{
  "n_kv_head": 4,
  "head_dim": 32,
  "d_mlp": 512,
  "norm": "layernorm",
  "norm_eps": 1e-06,
  "qk_norm": false,
  "parallel_block": true,
  "init": "uniform",
  "beta2": 0.99,
  "final_lr_fraction": 0.03,
  "batch_tokens": 16384,
  "train_tokens": 124700000,
  "steps": 7612
}
Each number is 128 + 24 x the weight over its row's rms, rounded and kept within 0 to 255. Layers, rows and columns count from 0. Numbers have three digits each. The size before them is the row's rms in percent of the matrix's.

# k: layer 6 attention key, 128x128, rms 0.157, rows 82-127, columns 0-63
# q: layer 6 attention query, 128x128, rms 0.158, rows 83-127, columns 0-63
# v: layer 6 attention value, 128x128, rms 0.197, rows 64-118, columns 0-63
# o: layer 6 attention output (transposed), 128x128, rms 0.187, rows 64-117, columns 0-63
k82 101:102135131090166103148139129129110158162143116078139170132111155100124127085110111137135133133174153148104094111109120101129137100099134090173137106130163125122078155134125077115132157098147059
q83 105:137150080138134132138091149113147099115123155158113123125102129096125159149148129088117156112132141144145118141207142139131144113124138098128107097113105101149130132142100152136131117143085110
k83 112:117106131112126141086106132134116098144149104101140150122120104119163119104121135190148079126133159124126117112148167134121123135147149142190180121133117166090095159128131116089107145117179115
q84 101:122151140090108123081140084162124112153134100115119118107117112134145089092112111161136101112102112133113131110100089117122102177161107101148150109106126195147118131092119135126122121137122128
k84 124:126136099132094126144096121136163176112078132156120114166125125150133121135148160091117111102093098133172189149111103105119134150118116179080123150135142122120147152114124156143134090147082125
q85 107:128110115143163110151107130104131158129126136164132162164111129136105150149155118081127148138135105123148137118137123167139127150142138182092093122126096126119118092169133141144161128161105135
k85 129:147100115127137118103139117154119105105156107105185118114147119142100119142126121161144179163153167120119128098144120138124110093138133122142127101108147126120101092144106120128133151130164060
q86 106:152158144117110120109166120147128101139108122122111110088140129145123112065114128148076083100123158114110157102097104106107122129135091141124170116119131168116115185100078118113087084134147136
k86 089:099112124154139131119100129135150150146120151145101112160154133134138122107154151094134063080110104118132153174109116133109137154114107184093133124141106137140127152151136126160115107131038146
q87 086:117115165127108120160124093124102143104150106140125168139116143169102099163138144114152126127117145091096150152106107126122139113133151127147126112142141096084130168152150143125149166121091099
k87 093:154107116149103177146127137173116157186111158127142190105171107147123120139121129113116095129124124123159117154060124095138159148108132071102121151136143149147130139148157125140135114148100139
q88 125:127117123104142126132134112167144133131066133090132093161168091124095134131112109133141112153123098151162127151112182149136149136118146133087118112138096116080154118159166126180126097122139133
k88 135:133127106110132119120114126096142129121128141109160132112150126129103134144155119098102137133141105170149143155113160125177137141146140114134136086118125130157131118133089146125120161145091131
q89 099:133136096111158128145133138102187119147109129140136139192132128096122152155148105103158117157112093148142136149108128148107123098162124133142125141104086089156100086112109141129108115113118174
k89 124:139125133114121095099117132127117145065134110124153160137103106125107098113084141149134162132142139132109122092166156131187137101111153102124144161129133076159135119107145089126112142112149080
q90 115:104125094156112089129122118121141140074123162154152131155199092096136164127139166105131130109105130118187111112108152146117124124160113104113126144119124108157155086181124154123129143118102127
k90 122:136110107132138133105145116090126103084147167107153115124075122163097163138141106136129171148106160132135138100190136101150089093145114071167125119152160145135117151124102127175115133108141106
q91 104:102093101157110116170126129150137151081121111146162145124137134110129142141130154106107158125131141146081123179125103114111134119142155109094162103193142128084136105154098167123127137149126144
k91 103:130146140136152116166102131062085103145157128151099141104123109146145136111136105116140136175130106153152104126105145106127106145121119095104157146127086141120128128124110158125121120104143109
q92 108:108109161142169120101116102167094154144176170123130125138121130123097101117130156123180146138135120110132135115113157110131126202160170114109141157174128164132129130144154152134149136150134166
k92 107:139114136116162172170107148106139128168114137106154122094130163127178106146115120167159124115163111109144139121113115157132108099116126151135092111078152127110112157119152112135099145119131160
q93 108:150134156084135137158132088078134144111116107151147132113136137137141125108118127102137114105152117108085149127163082110110121108113144120136169149100115168137128129073087130081108137132094108
k93 106:114158113085124148142133120118112141117154097136120115149167138115125094128121129111142103172158092114096130071112131154084125124119096168144130202118088094125103133123140102120117132102142144
q94 110:143134113167157128147112102122091156152155158114117121138098096103182136158151100100154121132110140143118141140177148116111113133161145096139071153120119117160100149100117106094145115098118124
k94 110:153125117117122139092119107134138121113097121078129151171149143170090140112101145160120155126153099105138079108162100095136132104102158150121089154140114108103116093163161136108071122167157103
q95 115:099122164145134096092175130144150151144137091128132125113126091081137179119114130125082085137176107112172135193119146129122156124155119127075118149135139103123117144103137093110134151128116120
k95 116:123124112112157098128112114150152093117145164170125117136105121117144153163124135091123115130175186177142145132165120110135156147164143094141126123087137119153134139118085119148144168112161108
v64 098:136132103140120124146147138109108148124123064115110113118108156108097126117126092145137194117090094066105132105113127078134146164116165062104128147106135161145093112078127177139144136127135162
o64 095:138154112110127140091153146110157066134144120125140142096149083144136086143111143155109096130146112104138149114137108132153124140160085127159139138164117127111164147103115141141113136122116149
v65 092:092136127107133132145129126113137093158147174087092134160137128095157117116186125058149135136099161160161096117121127115157109105112128165155124166141090113122152150146198103099137154120099102
o65 089:095114113173120089101135085139146100115173119152133150117158135152137157151145136162081092144138147122138108127128142143076119080133141124075136137154127127108151133122159132143162136120121163
v66 092:100120088134111107135130130102143112142139135173203139145144187114144121137123115138157096143145127150120113140101128137118109143109102120154095143120157113086120138132094132154107105119132136
o66 082:103130178101142108158103125121165139114142133092130130173096144168131096117162118091115118132154150121130113138150070136111107094177142123157147112124104130144132106189156116108081130133108104
v67 098:113175119147129128082120099109121104124112171163146136138095152123143115149160119096116142133104140127113114116131144143156106147169113131152072115115117137124166138127140129124138042078110103
o67 083:148114146173135145121125083139123100142131109085109116140107145174157113127089143102134147136107129163153138097121114138132104159158119121127123104102138092138123148105143091162106112083158123
v68 098:141132129113153117186157176115129178081162116146073102096109143143109116100103141163133136128130111136112128140100121143122129109124083105153108117116130159119134128162083114172136119125138134
o68 085:147148169188129118108109120118141105165085158135126145138133077132142135151100131129130142151135172126121095122099117113164141123114155123130152117120130099139127139117142135121116183124138105
v69 084:136093118116176135085125107084066137157108137131079124111148112117081134105138124083081131166156099112100125120099105118149157133149141144113108121170144110149111100116097178092137111142150113
o69 079:163145111148143151100133113149147103057107154093130101134127112133107145157115090101081106114087136162108111124158132102105124143122137122142127109090151132112185117148105093130146147117121137
v70 098:087132130150124162098126135096144138127096126120076137125148132119102159146197138093141139125111112133165176150081120131210142180134109149129149160124079097147117133105129145105116140132107139
o70 093:107135143135145107097131100112140168135131099097153073125161101138150115110113132154122101137121197137107077149115156095100104108181119131134138153132138127086140112136188126175115111138090140
v71 095:147138120097104141146153115097116098178096122131099116111121101107138128133097134139115128140125111108099171130099050148169164132119138126107134162082114146118069118148114138131139122104105107
o71 084:119090093129112122157128126136154093099118159140151138152149143103121121084123140123138100134079111130079129136136164088150139130141102156178109152135169140093134132087136085131154188157108156
v72 106:118096131147119119137083134089154103138118102128116118135135130103162128172118120092166099159122126100171116160148133148144132080105154145174138141123139123154107142160113138117111153144099151
o72 091:121100155132116148146125158072144123112132143111138130133168162153162095107159111101102139123131110116150122136149157127123104119145179058114144094117102148127134096119154113105156114104171118
v73 098:119176147109112094143108121096112103134164160130154135162119153126119101120119118107098125143106142087085109093168128111139157120123119135151130138102111117120092154124147117153110104127093111
o73 086:124122083165179168124155141126142142103101161141132146145144121147141115152135121114126107134113142125131207152103141096137152116120144145135146154119117140122119129094164086121130085120111147
v74 102:165151131105095108143148121111144093121114112146134130171106132126128131120132094110165126148157129160108158119129163166143092131139146133108152118153085117189156130140118125145155087107106160
o74 095:137188136095143108118124118118138105118096141148131131126104129099130154116146138132125160125137102156136109125137150151121136110108096147170115144115132076106130144134114157142181117091175100
v75 098:132072101157169118133113105092149095155144131167108169132147083095165154098112130099140086119168085135115124162132120159154101109102116124135124115141082133132169123136176102158137137133105126
o75 095:103108127127148120136177133130131132116095128110153082081129133093114125133124172162154120135145171114160128126154150140115151112113122111095120117079139115159128137144137119099168148113104123
v76 087:117099100179147073120107135106130127091115124166084099138136109090148125132112141096116135144161192127157139139105146136155115172092149121146135117116079124138107139118141126148132158117116116
o76 082:117133173111150180161141107098133111114131160148146107127125120119142110117143148129131116116154123158121079156092130123116075163111146124164101160135127109117112145134179104146159131135140100
v77 094:154093137162138142112110132124116120112093148124134134068146090113123133122110137151111124131136102143109082149153081140101101140131120132150151146103102138118136134143129152148153144124127108
o77 080:117094103127138178151150109131141118106139110129135139118137164148086144163092148118124123150108154115150097120069149134147146133102092142111067115127106118145126122143149154169115164138173118
v78 089:141095102122073153105157145133149148138096163119175135115073093146109098134125126140072145152133070137114107109177124138134147091130146113092083122129147106101122101122098113130106108160112172
o78 084:142150071135156114111086122124124139143124104112161140112160145131124152153140165114159133106131163109164149164131154113092091157112139137185149112110138181126150147118122116124138124105115118
v79 088:123137112105113084123155151142123136145152098064093106111080133170116135091116123108132142158106138133120115109098095154121111115096155082145133135168103154132079121121140099159126135101184147
o79 081:172153156145123154138126115136169124092131140148148164097145129122138140097115148135152149136119150128122091094108076148160142111140135127092103114105102131099166089092097138133157135157116148
v80 104:117114150102120150117133113093123147161117172122157155135107157114156110131142170082099116145113162168166091100134121096118134153150181124128106155171120122142146123132171140117114090145123109
o80 089:110152140118130134118095118168127119155098116102111151111145126122120150154119110107093116143127105165141188110141111136138080141157116157106133155109134144090175098114126127129105143155157114
v81 090:133154125171175110111126114106142141133139114093114115120144138138151152142136135136064140115134105177114132167126106142112156101109148138142166137131100136093132168130123112094157168108106174
o81 079:132141111117174165146086133155101136101119120147161132106118112147091141145130091117134181150145119126113138090124137147132137088121163075104109129089146126134161120155142142142171142135137089
v82 094:092128134121099125150092119173125120124119166143139135143112092133115122119118148147115102142145127098106107106131153094084139144104140156124145123127118124138184115151146129148091154098154099
o82 093:158147132127144123085168128153124141116102144131065120138167100115136122097121105099121164123150118157161156132114148168120122153128107142082098148163108136163099186137145116133114122097125183
v83 095:142146155125107155135171142086147151139112110138144135149087125141123109110122085118114156146092151155131136120129123148163116169163135114068103144140118151102154123147133134125144179123131149
o83 090:123161109108119147098107093140155125131154141101140100115157117114125142172147107151150107048130108162169097133120087127126127157157119156127159145144131134154148119117120139158131117116129137
v84 108:118172163147158117126093144161117158123108125139087130107201146162105143158116119117102144128120122067131129112098117134128162100148115164121131154136104120103113118132082118139113154130146115
o84 093:161138140097136169144163152111120167116173145114157126098142153116096150083119137102085107107136085110125149153103093111117130064095127129116161130110123136109167099125104144130132142111109127
v85 092:178125139123163120148117163108109125102116109161120125114135100186121182125124161168097111121124105144116105107112158149084144125092158112131101117119155126128087138122115134125125141177133118
o85 082:106088143147185140148175125132152111101105134167150123129131113126134086147133137117140147121118137123147112132148126082139171114096096067134159117112121146123180137138115138114142163079156104
v86 089:181113100114089125156152139190131134157122114122106137158112154114088098155070105122156161134131114144108125089171144119141081112145121132112103134117114131124112085116100141092161113184128175
o86 083:131146110105104123120101129117099095160152147149163129092108171145133142129162146110131130115140107180093142125113116145118142137097127142159112119173158140107100145089083119147156149094101108
v87 096:115104167120141141166109153115167117112121132148102143171157112161140126141141137100118131101124143066163139140108147103133100107108089139103135121136117115119115152090114079129076171151083106
o87 089:184133133115159130128188110127162139167127143119144126132149134111129105073125142133107143117106116128125103123114123154151143141125128134123150152139119129109171149158098159111120132107161148
v88 080:104128162165142150101107119144110158090126130140147087105179094123112108137151162126150152165107090095112143145154119187146109125141116156130147158107126116126119130133106111122113173123134151
o88 076:151147064125151156102174131133126126160160124108148162122137136127136143101133146112132135108175133085112125132126089109157116136138101081109106101132138097123127114165114078097149083141120110
v89 088:155137143146148154195110170125088146088140153077113143103111120117165147114115112135103111084123143090122159133143147126077138114128098144107174097109125127129121158109116122131126154073134138
o89 087:130126088137145118138133106132118121148152092132089123119130124124115114128101135117122116119161114157099096148137116110150144152101161100134111104121105137137113160116105106127074142134100081
v90 107:136112122099127127155137143132140173104104104144078127075174108133126115122086124141103090107132085131079155116111125134141162117121112097113123159151111137128149137149103104123113158099125146
o90 089:186111111181129147130110128148114091146138127137148101129154127111145117119108143146130143122145122120133116117124153102185149127130136121101130127118081110100090120148206125127148155133112117
v91 097:144090134142127166074139069098108172137165115141144100086108129113133147143092163161088129092122117132158105173105062132114138142134145137117143108133076120137118089140122160100138100104134116
o91 086:173131120123091137121115164143154132135108092101141119120134106094108111145132148151085127147167164126123123131138068080167126131155106159114124139109155147135156147154106145177127141103113129
v92 092:162104111143140110153108168149140106114083111102102083120156137133130137146130145103131103070162129090117128175125119142171116131129109127107128128149110139134119177129144123108192097152140102
o92 090:108138132159107164211130122097167122112132103138121127080099140115123084111120110093146122155114103111098141126114138127118127145118161136126143109136096130096131127126163141145113124110058121
v93 102:110095110120144155156134150150125178126147087127087093081176130163166149093102115126117121127151112098139160198131108154154159109118137114106143126119116127136121158124114146114120126121158117
o93 092:158135113138148124142145161115126111142156122099134135149124123103151090134121109103121116121124155057093094086121111125136086108102160098160142130137135133062112111121128119134147138133115137
v94 094:120163091176101116128113126123119156146137134092130123180101167164107128124082101135168157132154114152111127099097169149144113093138094117074122133129127120152056095150126144099129094126150133
o94 085:144148135089124136155131158127131121111148073156101139129155158125161141111089171164103074121088139102061112151134118153113103134107094091121122143102110123142120140124071131123149142125130110
v95 089:122148162154131126107149099074160128147147136094155144123097126144180134118122117104131169162144152121147087088137100124142094144146140114153126126162103100099123100142103117120124110143129116
o95 078:152136144074099099099135103145124117161089132127145113164162142109093152114110122107143087077172100082159164146111085161101107102137155141115109164122157157160159135124167124136137121123146108
q96 054:120147120150116140140106121108141119142122160107167130136123135133147152145089131117148146120115112113152113149123139102121142111163099174200147138119126082173098131151161063140124142136152171
k96 106:165130125136134161129104122150118136171139120119144101154189112160129137150106117130160139133141099130131136161093122084161150146131117183123118127174129142106127142168158121174139142158101151
q97 074:180077106122143143140109110117085094116146137135093091084115155132138099118094102132125092107108122185131085082094107153110058133143134122085094126142132123145131152146131130157123125144139129
k97 080:121099119143150122123137131171164127107109152170135129132108126156108111110165128102157157133137058115149163071135109101123139153122121103097097129122120134130127148139118106114133104142128125
q98 076:102141135132142117117122152088092149088141104142103153126094124129121149129144149145115121142145132111106120141199145119133107150138148111093159127175107124107210121127115132092144110127111133
k98 069:121094118080118127132139113139132155104125076111141112119121187157107103121134161144114119123140129110115109116131095156114114119136097080104143153121100111065123121114123137096143079114169117
q99 079:134121132118127125104124119138113130092100116139122146141150148119170176135116135088103134154105165086164143160149133162144146143141101131126117116137135139135101118132146123128131152148126162
k99 078:124161138126116128130117166156112133128142145115138142127169095113123124172109133134153127106126145156135143131097160141144162173164139153133134123142114115176143133182124109128113117109136087
q100 084:120149082135120142125099141103137144102131155109127137110077110129138135147112150102149119181136168082121171119087140150165137117114122090152095119126115098133162107141106058115157079113148118
k100 093:118164132127102166134128153125136160092112161131133184118120121132169128146076092112108117142145145154071125070149103123123131123101088085116176141104115132117148129131143073135120128150113146
q101 078:087152094104165127114100137171142135095127112158098128140052115122168167115141145116148072103119130125105140124164136149118110133138126071125103119056085086110125087115148153094110109120148094
k101 065:147161139109094128117155124117140138083090142113147129077117097100138099125115152126119138138140141122141097082148119148113130104133148113100175099095117106126121092102115090110159099111146091
q102 093:122141162151135129117137154103096132133144141128121138097137146121146092146174152144168133128123121110140122129142118139139132144078120165112146117166067115157127126143108099131111099126128156
k102 089:104095156145103115136115138108115133135141176121158184178154145165143102182164161118156121156132110096183129127159125090145148152123147087139082116160164106129119141134130108154116164174140179
q103 074:071147098149125145088119153127095127123131140157097145120081135122148128148149113136163120131111167089095133137179115115084114131142158126113139110102140106118143113125106142117104120124122129
k103 066:098080115100109096100119121118147134090103111123113138094111142122129082116125130138116143143146160113134088102157109126129111098116099102138120115096102114124107104133097088137117132120196126
q104 101:142160136078117100145094133112156116111129148132124108123128113096120131117163125130095161154137083130133147149143136149121157108149097129078105135130155134127196114089144110137107107164148153
k104 092:140103140121122132106159096149106090115151122101163112136131100172082108136114115102119145133114087156141135115153121142120125127153106146101145139105103134108170137151121142155129098140075138
q105 101:134146089153127146157111073080144145119128119159143142106136096129139114133129096127106187163151102093166127115126091119143146132126126117126114131140165135151059144142145118157119125128110172
k105 093:090101162140139158120127126143126085142118117143161112104155143115171132104115123088103129164117106120102145149129115133106161100114143098137152127152112108120137124089117154156077109153110123
q106 097:114088106104124165131133113152136115135124151076159152113096136144137090150145145090130140119150157096090153160149133149116112115131159120128104123128125119102144133139122146132113119152143078
k106 088:097105113140114161106162096162121155146137146135158151144114135138173132139163107107136145162127132163150149122144122165118134153179151109077146100146126166120095146099128104112119140172146099
q107 107:144109103162120151140143125149136133111171163081147117111130117117129109121139158121154113103130142129089086123123093138120092136113122115103090172156143116126118138133117122118116066152131133
k107 097:142101112155118197138164131122131113162089129114186126091105142097099104113099107108117166147103160148172107099119110139131097096125161099110121132151140158138166111108114165110103125126118112
q108 090:150129103134128140143118108141142166152103133081119174138105103144119128074129116127134131152120167124122134158127129128155118140105109163118126176130085076114091154110120122120123121132119083
k108 094:101132138132135134171093144156097148168118128111108135089133141084129153139131132107084144119127142119129107103126142127171166127139144128117109173134107115145168171184199174130147159107160136
q109 095:169135123110107143127172115120067129144131071160177106102148139124069180134125148155114118129119140101147130105081135113140103130124155114132127128125121187155148117161115085124103084115136113
k109 089:127175128057122112095129123124098133146107102156111114123103100101117115122116092144111125144099122126122117139124083111105161129126110170117116141146162141137112146098100152088115151124111138
q110 093:158077123146128096139127134123093159131166128113142134102139139157134111067175096117158107124124133102096148100136153097152121142136139135089105132152062087123108171159087113115126159137106165
k110 086:121126109154109117140137119103080144052130107132078131178139135128166139122111102114092113151147121160137119112140136117135112155139136131133066129110124143164157148141137136159112123135165090
q111 115:140133130145133144147194132117103110105124142127175152129159094181138111092082120120170126094126176088149102116186088089118118145110160141124130177123136131103152140124086148134137083126149102
k111 102:167088156124130140119114116162122136181128123134119116124107150106113091134121123137129125125117145166189076129133157098137135112128109132099147151210116127113154086114175151114100120134120156
q112 153:097136100119130156155146134120131142112101107119101137130090119092168131099142135153123080103138159136089132101184141159085075120097155107105160124131124127112177116110092174124141090126068122
k112 071:136104127113089123133125124116156151102099126131144156140118179105130111129110156130098142121141192157126128128138144167072055145113111104164149149094152143123144086108098116157145090129149111
q113 102:153139173136104087124088130128091159142162139100156142142162142145111138148120104091141163162114124132181149171085136121178153105169098137132111123133147163116074133140149109132118143129156126
k113 061:150152127129117145120162138128112109140179149071127147136156135114133096159133141101130085137146119120127134110109139127133115147144132109165095110146151151147128118189140158150100133153092127
q114 078:153111137127128166138153152117140108147115130124133162144155137160108089132122123119122135105136120192126090106116090096099108137118125180143144151141114110137138121109177105146111104123103154
k114 106:090105125131152122165135142114125160134162099158118108142125135125111130135166129119159133113139082120177142162125113098141156129141116119104088152145160120133149146141160114111121147147143159
q115 083:079166112135153133105125145095129116108122125121112142117094115110132147141106160161147116132160172075136128100150134102113148138149172074128150134156139121172129142125116111080135136120111128
k115 076:103077120106121117123076160127154128086089086147126097151163138138165120126104125178127151110118158113128099125134136155103130131105110105119125113103086114136111117138118112119129102099151131
q116 072:119156067108117113132117110138117155104100104143114111114084129127139142114126117131153094114125152111094121128133134146137046132149139093125114100104102089094176147119113131115137106126129086
k116 060:098130126079090131138118102109119142093108143120115105066110115154099115112129145129079139095099129096105093101141123150123113133088121121122131097068168137119092060111106107116133109121150117
q117 087:098096125158135150135113112128132112151083111160086115136117104132178118104109108080151116120118099141170111117148177085130161115109102153128137180130114111156074118090155132134077146161084138
k117 098:157082124153136129129127127140145160144146119156100100152129111107149159120139078118108131135097084123156130112120159099132162140140136157145119109115149125117100145179142074104135122136128167
q118 096:136116086136126132158162113156109136130146148099146161148120118103163109108137134164168115160112123099075127131130120104118116138115149131116126125104172086135146157128143134110120105140169146
k118 085:114121132080089106142077139120112129138084155105129124086134132132134145089155112138142137179158124164133141118158104114113113129160109127147135117150102144155145132135104141112119102138145151
q119 074:132125142158094089098118109093138133151135138117135121116148155139121122123136139147078103137106086139117145134098177160090144163098121127111164142154113108141142086101094122101101166114096133
k119 102:120137128184135087117101101143136131141159146107126132140128120154114138162106141161151165164132114127170147133084150135170161166131125178141106137152107142139147151174142114157121182130145150
q120 078:160075160117188136128177147109106122120136140096122147141139098137131131140153099112075128125148137090143175141127144115134129126119135081145082110123124113080154153125135125143113134113140108
k120 078:136130069122131144127136118141115168149153145163094143153113102127123114121118096112129102145139098168126112132112150113156151192147107149134149097205140148153154112111102159104105131108120123
q121 099:152089114078122123102114199122119128090116155124157163108139121110132134134129142138106118136141112100105121148130140133122131131162133129124111172126115098112128139125115102110151166152131121
k121 083:116136113123094104065108154147146145091123165135117151120095144116100117182131129155124147165107149137156087128125118118099152097142114143101156160117142114127147110123101081174146132158152166
q122 100:180109143116095123108118161128098146119120117135164126085101150123122103124148124124128124110166139134069103108124180141117115160161118104123092159122107129162112057159130157109139132135109160
k122 095:127163119114133102105150166123145104112115115121107151101131126134139140123105082127154150102107118097141107131149110144112096120126143125112121087092178144196112146138146104115144108131111126
q123 096:150119133105114121093135112157169173106077164142128137132098140110140136107131112142078104143108130193093115138094158116067092104128118114128122124146154100104102143115133120088137149116103118
k123 092:104130110155154111156161148156125151165129178114098105121132158188150153139154132134147142097098114134145138126081127181080147089183129124090145160115124130151099104118174094112114139136191105
q124 091:156153127109151115152138163147085084155125126175094136169100132149157101110167159176170129124101116136135132094095094113113162120118124135178122114135122132076100159120161124087139145127133140
k124 093:159136142090071132163126149080125140125102163142094156112117126106113127119141104140133123103134098097127151120136132120085115101102129109126140094089082121119175077091120125102157117112100129
q125 102:186139159141106123127153142133103131159151149133087118077175141127119118099109126127153132155085124141092145103120130120108087119106175103149100137141105161156150125093114149158101088135075183
k125 091:120118144133077094127137130139106134165132092103132115088125136120092134104089135100138143099087144129149090160110123141164152171147098098149115099161142171150159147110130120134099149102149109
q126 097:156115111140160093140191154083134108158118152119140138180129132134119110109140119115113181157116159123093136154127123105119151122103142121134143138127107136112122155131119127130140114146104130
k126 091:130079142131201135177178108136124131109139134139122162155100104106137129091095082117104124146126126123143146179116108127144084105128126094108111151128141132123125140132176124153114129129139078
q127 103:140140144133152068131134118128136159080146153113105126168099097119177166130179130132157121157108129125129139126183152112071116161122135106125166118111155118131159122129097123119150140162122134
k127 097:102085098091145119140138137140098121132150125122148104158131114166144090138109119172114113119107072157147144108104152140172106178140106123165126133100121106076149150171155100167168102124162120
v96 126:119132109088144146128157147153096079130112193108117143102122115146155128076150121128149130129167145096155118152103117128136113162146093110102160107101134129112084143103123146133128162172108138
o96 148:124172150106156160073171156117110128172155154137137113078107133128110162109119119132141117117144159119129143125156157091149169113138094119115139131138117123166088099124159117134118145111117138
v97 108:101149114108153165159137114095110123099117168126151104151170105166145117079112126119151131135119148126115095155129129163149144156111114128156142107108140116098118093119068121168141118155085155
o97 104:105128102115140120099094139117124098126096172158160157118115123103132134112123120154076119141116137140119127119132156114131122101113113099159138143156121151117082121112101165167123184111134152
v98 137:121118144133136105146130134129121127135197166137120090135124142136185109107151160181147147139115104121155128170091136120143136149152140080147123150145069111151141084132113117113089098103150147
o98 162:130128189129087114137160127095126149087108116148154153124134161142115086127153127110128153160138098142097137147109120138115126099109146119141113129127056107146153113118127132139097100138132166
v99 118:178149110141158102151112105136080134097115128116162112106066127136170133108132135138143139154094104142105109124142168105138137137122115118143128175124126178115117102141103153112070091104116136
o99 143:139162139154103099143093180110087130106118143093155132161082141147145161153122158122125177118121124097106154111160130103128143137117121139134104136095127129113151118129140160142145094142089144
v100 099:133142111154124086101112144119134082154119104118114096088120164138136131170106151132093141104115123163136110083124114115106143146086091130136114112093144166126096167145133125133142118127169126
o100 102:161118114145100112136115164135129145157151131162124120092104127148133083143110097104140162096109181151135112093147096177153176152157120138167122079083143128127094095122121103102150124124160130
v101 123:145129127135106114146109143124187101124133136089163132099122115125105117123156116151128121148109108149149136153121173118115096117097127102139118147094079172104092106138113129120102113108148152
o101 127:137150160154106125130125148100062160133114130106118105130142129157109118114143150117168136124161106127138121114121081194111095155062134163149092125108118111121165134158132130134107123133157103
v102 121:160139063153122097131129148064138158131136125105119108149094124147136137166130149118155143124119118130154123160089114184126166100123129086125156119093137085160122115123164125148101142108115120
o102 122:124162127128136161135112142129164096102112107121090123119117138148135143142127120131167105163110114187131070116131111140148050140132128117134134143143103091163176147162140120100111164123115099
v103 129:099093157096134154156161152139130091109118079176138124168157133159105154124091139145121079145110135097160127135127167117132178094162098107139122113106133101129121156137070118152139112164114126
o103 146:117137096128123160112099154127131096123091096133151125121129093091119132145137188134134120154097103139118123102103122117122111106103153109129141144092124143136125152108114129170137104135084107
v104 123:137163119125144128124108129096113120119162169140058121135142093134105106132158138152166151100146143163123126163138140160151092112147149134118150077138129102143117155142126153139136141097069137
o104 145:138143170151133144075121099133108134081181166131125098120142142164138138120150130122147126101109066145138097117117162087131144124127129116099126148161150100156087143117108156144144149111196132
v105 132:130083166103099160129146130137141121077088148104147124164156157099129116101106102139131099157122099064105133114155155162124155160156106118153103111149138108097106120121114138149100143135158156
o105 147:146148113106100127111118104152150114105078116112133104122139135125144153081103139154123117121133117122142162064117139125111107099117145141159104109113123128138105152140144129152094131101117138
v106 124:115123111104144111126134104122099143152108115117138108138131146106150098152112155130091120128134142142079184080163142115116124142066111141100165159145155161109093076097129129163130133106122187
o106 134:159161104089131145111135165112077114184081126113125151141148120107119096115125112105143119152120122129168107117135121109134134149127151133105099099132194162123179126116146163134126087126089162
v107 113:113122085066100079128151154130076089128117163143102144094147089131136115131125163129134163133122143104129147150109092162149164140127129101149138119126164051112112122129100151138141145167105126
o107 122:146163158095138129107126117138132041151147121095146147127108159121105147146111117088135135172096141157116138116175139114168115132135097144130114133114101099168128126147155144174136132146142132
v108 130:109174133136091112144118105138142147109132153140142163058113107157104101073150120107096146132109112128148111109118106113113162131163097137149109136093147068137143126139119132108142184166101127
o108 135:114119178119105100210135117123119089090158121166123131157084161178130168100115148130123087120131142108075144117147108104095112152155109123130107140165112113129110128141103148089144133122149123
v109 113:130150090132111122107106135176110140141139123129156134070155084152143112112155127134107106139120130145181120110130149102138168150112090124130134163111126102147109083128075153109109121141115132
o109 112:142140130186129127143129144129092088155151123132119121132161149147121145136156117164126157122145109142164197137171113154118126138120104128080086135130104154134133086135098145108154091168100141
v110 132:116146087132146123143137120135172108126149168101097115101123133142144119173124145119104121138120132128129126150128133142102162169109144128138122173128188121099124122116131113158119176096164171
o110 135:125168112107126124129138185096141103105156124196125108132127126163103092105086127088149085129150151094171160103144122126155139145107121130123098127149123117161163129126128146149076157114168128
v111 136:164088158137138087113151150133111119117144112120126113119092157078170063150116170133149139101133102109101108132105100137140143104168113134147154118154111133130143144097153180111083142147138127
o111 137:087135144171110177130128108117165124133125119110166161107121142172162147164096138077127140109112134137096109085151137094149146095146132171167130085113109098139089134102134106137099078089107130
v112 110:129153141126151144114100189137154126144108120117165164158127135122147111089179106118095158170089143123184117089148111120107126140150068167142129144149116127143152125115132097133133120132164092
o112 123:151107163178108112130114087142171131142120152139097125158094129119137117099156136174116149117156140102141152140142105102094160128155109117155186138138152132092094098143116079081119101126141147
v113 123:107173083118094157104083142147144176166119132137129142114140085132107110116161119148097130180113130123130103104135082143117169119113099147096117121154145118128135127113077161126122143143079136
o113 138:113156117151154137152130114157135112136177171147107113135114122100153130097168119162116124130127119124149141142163126117141121142118123095118120147161082119152179152143122124131094152134086129
v114 142:121158120132134145177141131155121129160123126151146130145135156124102092173100147143077161143107137112118144094104135124098162139114085106118120149148190097141118107140102088155127160140130109
o114 146:075139138114082153155157118126142107128070112193121117139111119122135147114133176135144097133133112118128141091146124159143131167161131116087140078114133087112162120138140117132129103093107138
v115 126:155093098152103143102143118116076149093095130122151125155123165114134158106144129087139150158123090140158135158183131141146174135128136102162131128072180136124136133133134138142103126115150103
o115 142:146132098128146143139134148130132079071120152076106110169091156117128160180115127159090178118083132158152168138165126103104118128108114133148119123098158139121133123108111104121115164095152115
v116 125:097137127095132096107164107120116121111126120107100136077156114104148142180156117131137171120135138131145120142158114092124147103126149094178113129148168074106148148161121112093101099125124140
o116 147:148095174111118057142118168152126075121165127095160173178145135152147111114129125110137172124168109153152122103151134124104150155090139159103113127117130122154121178149125132127144114124113141
v117 124:127159114136144111111113130117122143141103095087150118101123157128140114169131077096129146147096139129151156130107091127134107171058125170132175123127150142101133110092126122141168120141145132
o117 134:113135105126149084149107157125140149145111118159095188130126107120128135136127084129156127118123121107127108078117167131118138113145103143159161155146146133084156129117133128143153119099127109
v118 118:129073127098086168165120149153144093127144138156139152117100110090109096112152141138119130084117128119107164109155138134114086112111092145115131113124116152124105105133111104132143125139137144